Part of a small language model's weights.
Size: 24 layers, width 448, 7 heads of 64 (1 for keys and values), MLP 1216 SwiGLU, vocabulary 3909.
Training: a variant of SOAP for these matrices, 758M tokens, 2891 steps.
Each number is 50 + 15 x the weight over its row's rms, rounded and kept within 0 to 99. Layers, rows and columns count from 0. The size before them is the row's rms in percent of the matrix's.

# layer 12 MLP down, 448x1216, rms 0.192, rows 0-50, columns 448-511
099:39 70 34 50 31 62 70 30 45 67 69 48 63 57 46 73 57 76 42 34 58 48 67 49 28 64 56 39 51 70 31 70 42 42 42 64 27 78 67 84 65 70 65 67 48 80 40 62 35 48 33 43 48 47 61 25 76 62 55 34 59 36 65 40
102:54 24 42 43 40 46 58 53 24 51 37 61 60 51 73 75 65 65 35 69 76 33 58 34 43 45 72 33 74 34 41 69 79 46 66 32 41 70 40 79 50 44 57 37 61 53 37 70 33 50 55 45 53 73 46 64 64 54 68 38 34 50 31 39
100:48 51 56 41 54 30 18 56 29 56 32 59 30 23 70 74 85 42 22 61 53 65 38 63 62 48 46 43 68 54 59 34 55 43 58 63 67 50 51 38 43 55 48 32 39 50 51 50 41 71 57 69 56 38 60 54 49 57 48 45 23 30 54 73
100:75 56 62 53 30 85 42 59 47 77 20 66 47 55 45 82 39 60 68 63 45 72 67 42 49 47 53 63 52 55 57 65 27 35 34 55 45 63 36 76 47 58 50 46 37 77 63 52 62 59 56 50 68 26 64 41 35 15 56 57 38 61 38 57
100:57 47 40 64 46 50 42 47 33 39 63 54 53 39 63 40 28 34 52 67 38 42 52 40 68 46 53 58 56 52 61 39 70 18 46 44 32 40 56 64 53 35 71 46 57 59 63 42 50 48 41 67 41 35 77 69 55 44 61 63 18 64 59 26
103:48 45 42 15 37 56 61 38 75 39 56 57 57 32 25 57 34 63 61 45 50 63 55 31 45 62 34 36 63 56 57 59 62 57 76 50 36 77 41 73 53 41 61 49 44 73 39 56 59 57 66 27 30 44 31 66 64 48 52 45 62 48 37 57
099:62 57 31 63 55 44 65 60 41 43 45 57 58 56 69 63 25 35 30 73 49 55 57 27 45 48 16 32 58 57 44 83 62 46 65 79 58 43 54 48 60 59 56 15 50 64 50 57 60 38 26 38 72 57 68 38 58 49 71 43 58 44 47 45
099:81 52 54 64 68 66 54 23 44 42 35 51 42 44 38 48 36 51 38 55 56 41 58 49 60 64 57 35 40 37 47 41 46 49 32 41 43 52 50 32 58 53 52 63 36 40 66 64 63 71 28 38 61 62 39 65 35 74 40 40 60 50 53 60
100:30 49 37 70 56 48 41 35 26 43 37 52 36 38 37 86 61 50 48 20 51 41 22 72 47 60 53 58 50 67 26 35 45 57 52 49 39 74 37 52 45 46 54 68 35 46 36 39 58 52 41 68 37 64 45 65 52 43 67 26 51 88 62 14
099:40 65 56 32 34 37 76 35 57 70 60 45 51 27 42 63 49 45 48 67 45 54 54 64 48 48 35 55 53 51 72 37 13 58 55 52 30 62 23 38 38 53 20 19 51 75 56 47 84 65 80 48 28 60 54 39 56 70 36 47 60 28 71 60
099:55 52 47 49 63 44 37 70 63 35 61 40 37 39 52 52 47 72 52 70 11 67 56 78 41 34 59 65 28 54 53 39 30 44 58 43 31 61 52 63 64 31 44 55 61 50 50 46 42 53 38 47 67 67 52 45 50 49 67 31 53 65 49 52
098:52 56 42 52 38 91 47 66 47 66 47 47 49 45 41 59 26 42 40 59 54 18 29 52 38 42 56 52 43 44 73 66 54 53 38 43 56 81 93 49 47 38 40 31 64 66 32 42 68 51 64 51 49 21 35 15 46 37 27 52 28 47 67 38
099:11 40 44 34 27 16 63 51 71 67 66 68 27 37 46 56 32 18 44 48 44 46 67 52 47 45 40 62 46 42 39 58 59 39 55 74 66 56 31 59 55 42 44 43 55 56 44 31 50 43 50 45 65 48 29 34 28 69 53 66 66 44 65 73
099:79 53 41 39 33 47 30 53 50 49 34 46 45 25 43 51 36 36 67 43 35 85 94 25 50 23 51 20 36 40 64 75 37 42 20 58 50 40 57 17 47 27 60 60 48 71 26 28 68 45 43 34 38 49 67 53 81 53 51 47 32 33 48 39
094:56 31 37 79 78 41 36 53 67 68 41 29 42 53 26 58 62 37 46 41 55 53 37 65 66 38 39 60 34 49 65 48 63 41 34 15 41 37 57 49 44 57 57 55 31 82 48 62 59 73 58 40 18 45 63 41 49 43 17 36 64 16 49 66
099:89 60 63 43 50 41 51 46 34 38 72 60 40 61 31 38 27 58 78 54 16 53 63 52 37 72 65 51 27 43 61 43 38 27 52 24 64 30 46 35 47 56 37 90 76 59 62 45 35 48 72 30 58 52 40 35 54 57 43 19 24 51 67 55
095:52 24 44 34 52 47 61 22 60 24 14 52 71 40 88 34 44 59 25 50 25 65 46 69 41 41 33 40 47 45 46 54 37 40 39 36 56 46 47 42 46 50 51 33 77 20 34 29 62 77 50 16 46 30 47 49 77 61 25 71 53 58 29 66
098:46 69 37 72 32 25 51 42 49 75 33 75 51 53 65 41 65 42 53 56 52 42 41 54 57 75 51 28 50 56 48 31 22 27 46 64 71 50 47 43 22 38 27 54 48 65 58 30 56 52 41 49 63 50 56 38 34 76 58 52 57 60 50 55
092:27 36 42 51 50 60 77 49 69 44 56 43 31 49 73 45 71 35 50 36 62 49 77 59 45 46 57 38 66 42 74 64 24 35 26 59 62 61 69 58 57 38 51 57 45 29 63 59 78 16 66 36 64 32 39 76 43 11 42 51 51 51 51 75
097:52 23 49 52 39 40 63 55 61 35 43 63 51 51 58 63 35 58 46 39 54 59 50 13 55 25 51 50 42 43 44 75 76 51 37 81 35 35 29 53 47 78 50 77 40 35 52 57 53 57 52 61 34 67 68 40 49 27 26 54 31 48 62 50
102:55 41 28 67 81 57 39 29 62 53 50 26 54 44 38 40 39 50 59 44 58 81 57 55 70 45 55 21 61 54 82 43 23 60 59 40 33 61 60 63 64 23 59 58 69 56 53 46 59 69 39 71 53 73 53 62 57 66 30 54 41 46 24 39
096:52 60 71 50 54 57 58 45 55 40 42 49 64 27 32 37 27 63 36 26 42 55 58 74 56 52 52 44 76 50 58 54 50 33 53 55 44 44 61 48 38 56 81 52 62 37 62 62 57 99 75 61 34 27 36 50 41 37 56 25 78 26 75 38
102:43 40 42 46 60 45 80 42 73 52 66 50 46 51 64 49 52 53 50 60 43 73 74 26 30 65 37 40 62 18 33 32 49 35 56 89 66 47 80 22 63 39 50 72 59 47 66 62 34 53 44 54 68 57 62 58 55 57 26 26 50 61 39 44
096:35 34 38 49 61 47 50 29 58 55 42 21 56 57 44 51 47 60 25 86 58 45 54 29 56 31 67 48 70 51 60 80 37 49 67 32 43 42 84 41 45 54 38 72 65 53 47 28 28 65 65 34 49 82 46 66 99 13 36 45 39 53 41 46
102:28 67 46 28 62 42 55 50 65 53 37 51 58 43 48 62 24 54 49 39 22 45 50 44 64 29 29 49 53 42 79 58 65 55 46 46 45 51 69 55 64 62 42 60 44 80 52 52 43 56 58 35 38 53 53 39 28 67 77 49 39 34 47 69
101:32 42 56 68 24 23 19 38 58 65 47 58 26 65 44 73 51 43 61 64 55 49 39 74 39 70 39 57 71 23 57 41 44 59 16 45 45 64 20 51 44 52 62 51 55 14 38 78 53 44 28 37 66 50 44 73 50 54 32 84 54 28 42 39
104:46 64 63 57 33 20 52 41 37 71 30 44 51 41 46 54 42 75 69 67 60 47 71 51 38 52 70 40 68 71 37 45 35 62 76 12 49 36 63 57 47 41 73 28 56 30 66 27 39 82 48 64 61 64 47 41 71 91 74 64 42 22 52 53
098:44 37 25 55 34 48 49 49 39 47 33 28 52 29 42 48 33 58 58 52 70 59 59 64 48 90 44 47 40 70 68 54 58 70 58 70 38 48 33 45 34 77 44 72 25 41 68 32 59 87 46 45 33 32 58 53 76 75 43 71 58 70 49 80
099:42 65 40 42 54 68 18 19 55 20 67 54 77 57 63 58 35 68 71 66 59 28 27 64 68 58 32 56 42 40 65 38 26 46 61 47 30 38 52 53 40 61 42 52 71 39 26 58 66 38 54 30 67 54 48 61 83 49 54 43 61 47 57 77
098:58 32 59 38 43 56 82 35 79 33 38 52 33 46 25 55 48 45 57 50 48 55 76 27 66 13 45 58 61 55 67 64 68 70 95 52 48 42 38 50 47 21 35 36 38 93 71 76 55 49 36 24 47 55 71 48 48 66 42 46 38 47 38 26
098:34 50 49 54 15 84 16 50 35 52 39 40 46 69 45 55 29 60 58 37 17 47 30 44 53 52 66 40 30 55 57 73 55 58 65 39 35 27 49 47 48 59 50 62 51 48 68 44 52 55 61 51 70 73 46 66 57 47 36 30 52 34 55 47
101:58 66 44 68 63 62 56 66 35 35 31 06 60 62 64 73 63 40 48 80 53 58 44 42 54 50 61 41 58 57 20 67 66 41 36 20 62 31 81 55 54 33 10 27 53 69 45 56 49 38 79 60 37 29 23 34 52 40 18 42 65 65 56 18
099:78 41 32 18 57 23 39 51 61 33 51 73 45 44 60 21 53 44 33 47 39 66 75 50 58 64 20 19 61 45 65 53 42 43 31 83 30 51 40 33 62 56 68 40 60 68 41 34 31 27 63 34 56 37 44 46 52 45 65 40 49 29 65 57
097:54 49 59 72 59 61 32 28 52 52 53 27 49 49 63 27 39 68 74 37 64 67 46 61 62 37 72 61 71 76 64 60 63 54 54 51 60 39 26 49 70 51 60 19 55 35 75 57 62 63 74 51 69 74 86 57 35 54 53 45 68 28 45 53
102:28 48 61 61 54 49 45 48 42 37 67 69 67 77 40 41 48 59 36 52 35 40 20 72 32 35 58 52 61 62 54 55 22 63 47 56 67 22 26 28 39 23 30 62 58 57 74 34 69 53 62 70 64 41 23 49 71 42 38 66 45 44 60 44
102:29 42 31 51 17 51 43 38 49 45 40 60 45 53 42 36 41 50 61 17 43 14 40 40 55 60 29 56 58 51 57 57 64 50 59 49 25 54 27 67 69 57 44 60 73 51 37 62 64 59 47 59 55 39 44 37 45 34 48 70 43 41 64 24
099:17 63 59 46 58 62 72 51 53 29 49 54 37 82 15 52 57 71 48 66 52 60 44 57 52 58 85 75 16 36 61 43 63 49 66 46 23 32 62 53 24 99 74 66 56 46 36 49 14 40 55 73 27 50 48 34 45 22 44 51 39 37 74 26
100:46 35 76 32 65 53 17 55 43 43 21 43 44 90 58 21 63 28 62 51 56 42 77 44 41 67 67 57 60 32 50 39 65 67 46 37 64 54 29 36 43 53 17 36 55 50 50 64 49 41 63 29 33 40 61 76 33 55 65 44 34 51 43 76
100:39 42 41 47 65 51 54 44 43 62 44 70 20 38 27 38 68 71 49 71 62 59 45 52 51 67 43 57 42 59 67 54 42 39 55 51 30 52 62 54 50 33 42 51 81 55 51 30 52 69 43 58 39 55 59 63 67 60 47 73 62 35 67 76
098:43 58 47 28 61 20 29 39 35 55 43 28 28 51 30 64 51 27 34 83 50 63 48 62 65 78 45 27 77 53 70 54 51 40 50 81 72 47 43 48 21 75 58 59 57 61 55 69 74 40 43 39 50 43 55 68 63 56 51 54 47 58 32 50
097:44 40 60 41 15 16 72 41 49 55 43 39 28 59 44 48 57 59 55 47 36 53 43 48 55 58 70 42 31 43 30 80 71 78 65 49 52 40 72 55 61 65 76 30 43 75 43 24 56 46 39 51 84 67 63 53 62 17 58 72 34 50 44 51
106:50 42 60 71 47 46 47 39 65 59 43 24 49 59 72 18 32 49 37 30 49 28 66 44 37 47 79 37 45 50 38 37 41 54 82 73 63 59 47 47 54 21 41 44 65 32 55 52 59 40 77 74 54 51 48 31 43 55 44 55 38 46 43 29
103:51 57 21 31 56 39 57 65 18 47 62 64 69 44 30 31 60 47 39 57 47 35 31 31 49 52 41 54 67 63 42 39 21 59 66 23 65 63 27 41 48 50 30 68 43 25 54 42 50 52 69 42 59 39 45 28 56 69 59 61 37 27 43 33
098:51 38 40 40 18 18 49 40 51 42 47 61 54 35 52 69 39 38 52 65 43 47 53 61 73 70 53 53 35 47 26 70 58 60 32 34 54 06 56 40 25 59 57 55 66 64 36 58 36 40 44 68 53 86 44 65 50 64 63 29 53 59 45 50
097:52 54 57 30 69 34 28 54 83 44 33 65 66 48 67 49 51 51 75 49 71 13 75 52 66 41 75 56 40 46 62 25 57 49 70 44 60 45 43 54 49 61 82 51 55 69 77 34 49 65 64 39 35 47 50 26 61 34 47 50 64 45 17 60
100:61 33 54 60 43 65 47 55 53 60 43 53 60 58 37 66 47 50 43 65 74 68 43 73 37 59 59 59 70 51 46 31 46 29 56 46 35 59 58 71 50 47 41 36 38 17 43 68 33 62 43 35 41 59 82 20 78 52 27 44 58 62 52 67
099:25 71 56 37 58 53 49 63 70 67 55 38 65 29 40 59 63 60 50 53 51 66 64 43 53 45 61 62 39 60 46 57 50 61 62 48 55 49 41 48 61 60 65 69 47 60 44 52 41 53 78 46 71 37 15 03 75 64 31 38 33 44 49 47
095:30 67 39 50 43 44 51 69 46 34 72 67 66 66 27 56 73 56 65 70 30 65 38 43 54 47 25 30 49 34 46 68 55 55 46 73 36 35 58 53 58 64 86 54 52 44 34 58 65 49 62 59 29 40 42 41 33 47 70 69 39 55 48 80
100:58 63 44 34 73 59 43 72 45 12 42 45 71 44 52 49 63 71 34 37 65 56 49 47 69 68 60 54 19 46 60 56 63 77 49 38 56 56 65 33 62 10 40 54 47 87 52 56 53 64 75 69 44 46 49 59 48 19 59 51 56 63 46 61
105:63 48 39 31 36 41 57 61 63 47 39 44 55 62 40 49 65 60 61 44 67 42 49 41 86 31 62 22 71 58 55 31 47 52 51 46 43 56 50 60 42 68 73 64 45 26 50 65 17 48 45 41 40 38 56 50 54 45 49 72 62 48 28 54
097:69 47 60 54 32 78 46 39 34 51 62 60 60 56 57 11 48 55 42 54 54 27 52 61 65 48 64 54 34 43 65 38 54 42 88 46 54 78 25 60 52 66 60 58 56 49 60 50 51 27 36 62 24 73 54 23 51 29 29 37 58 40 49 61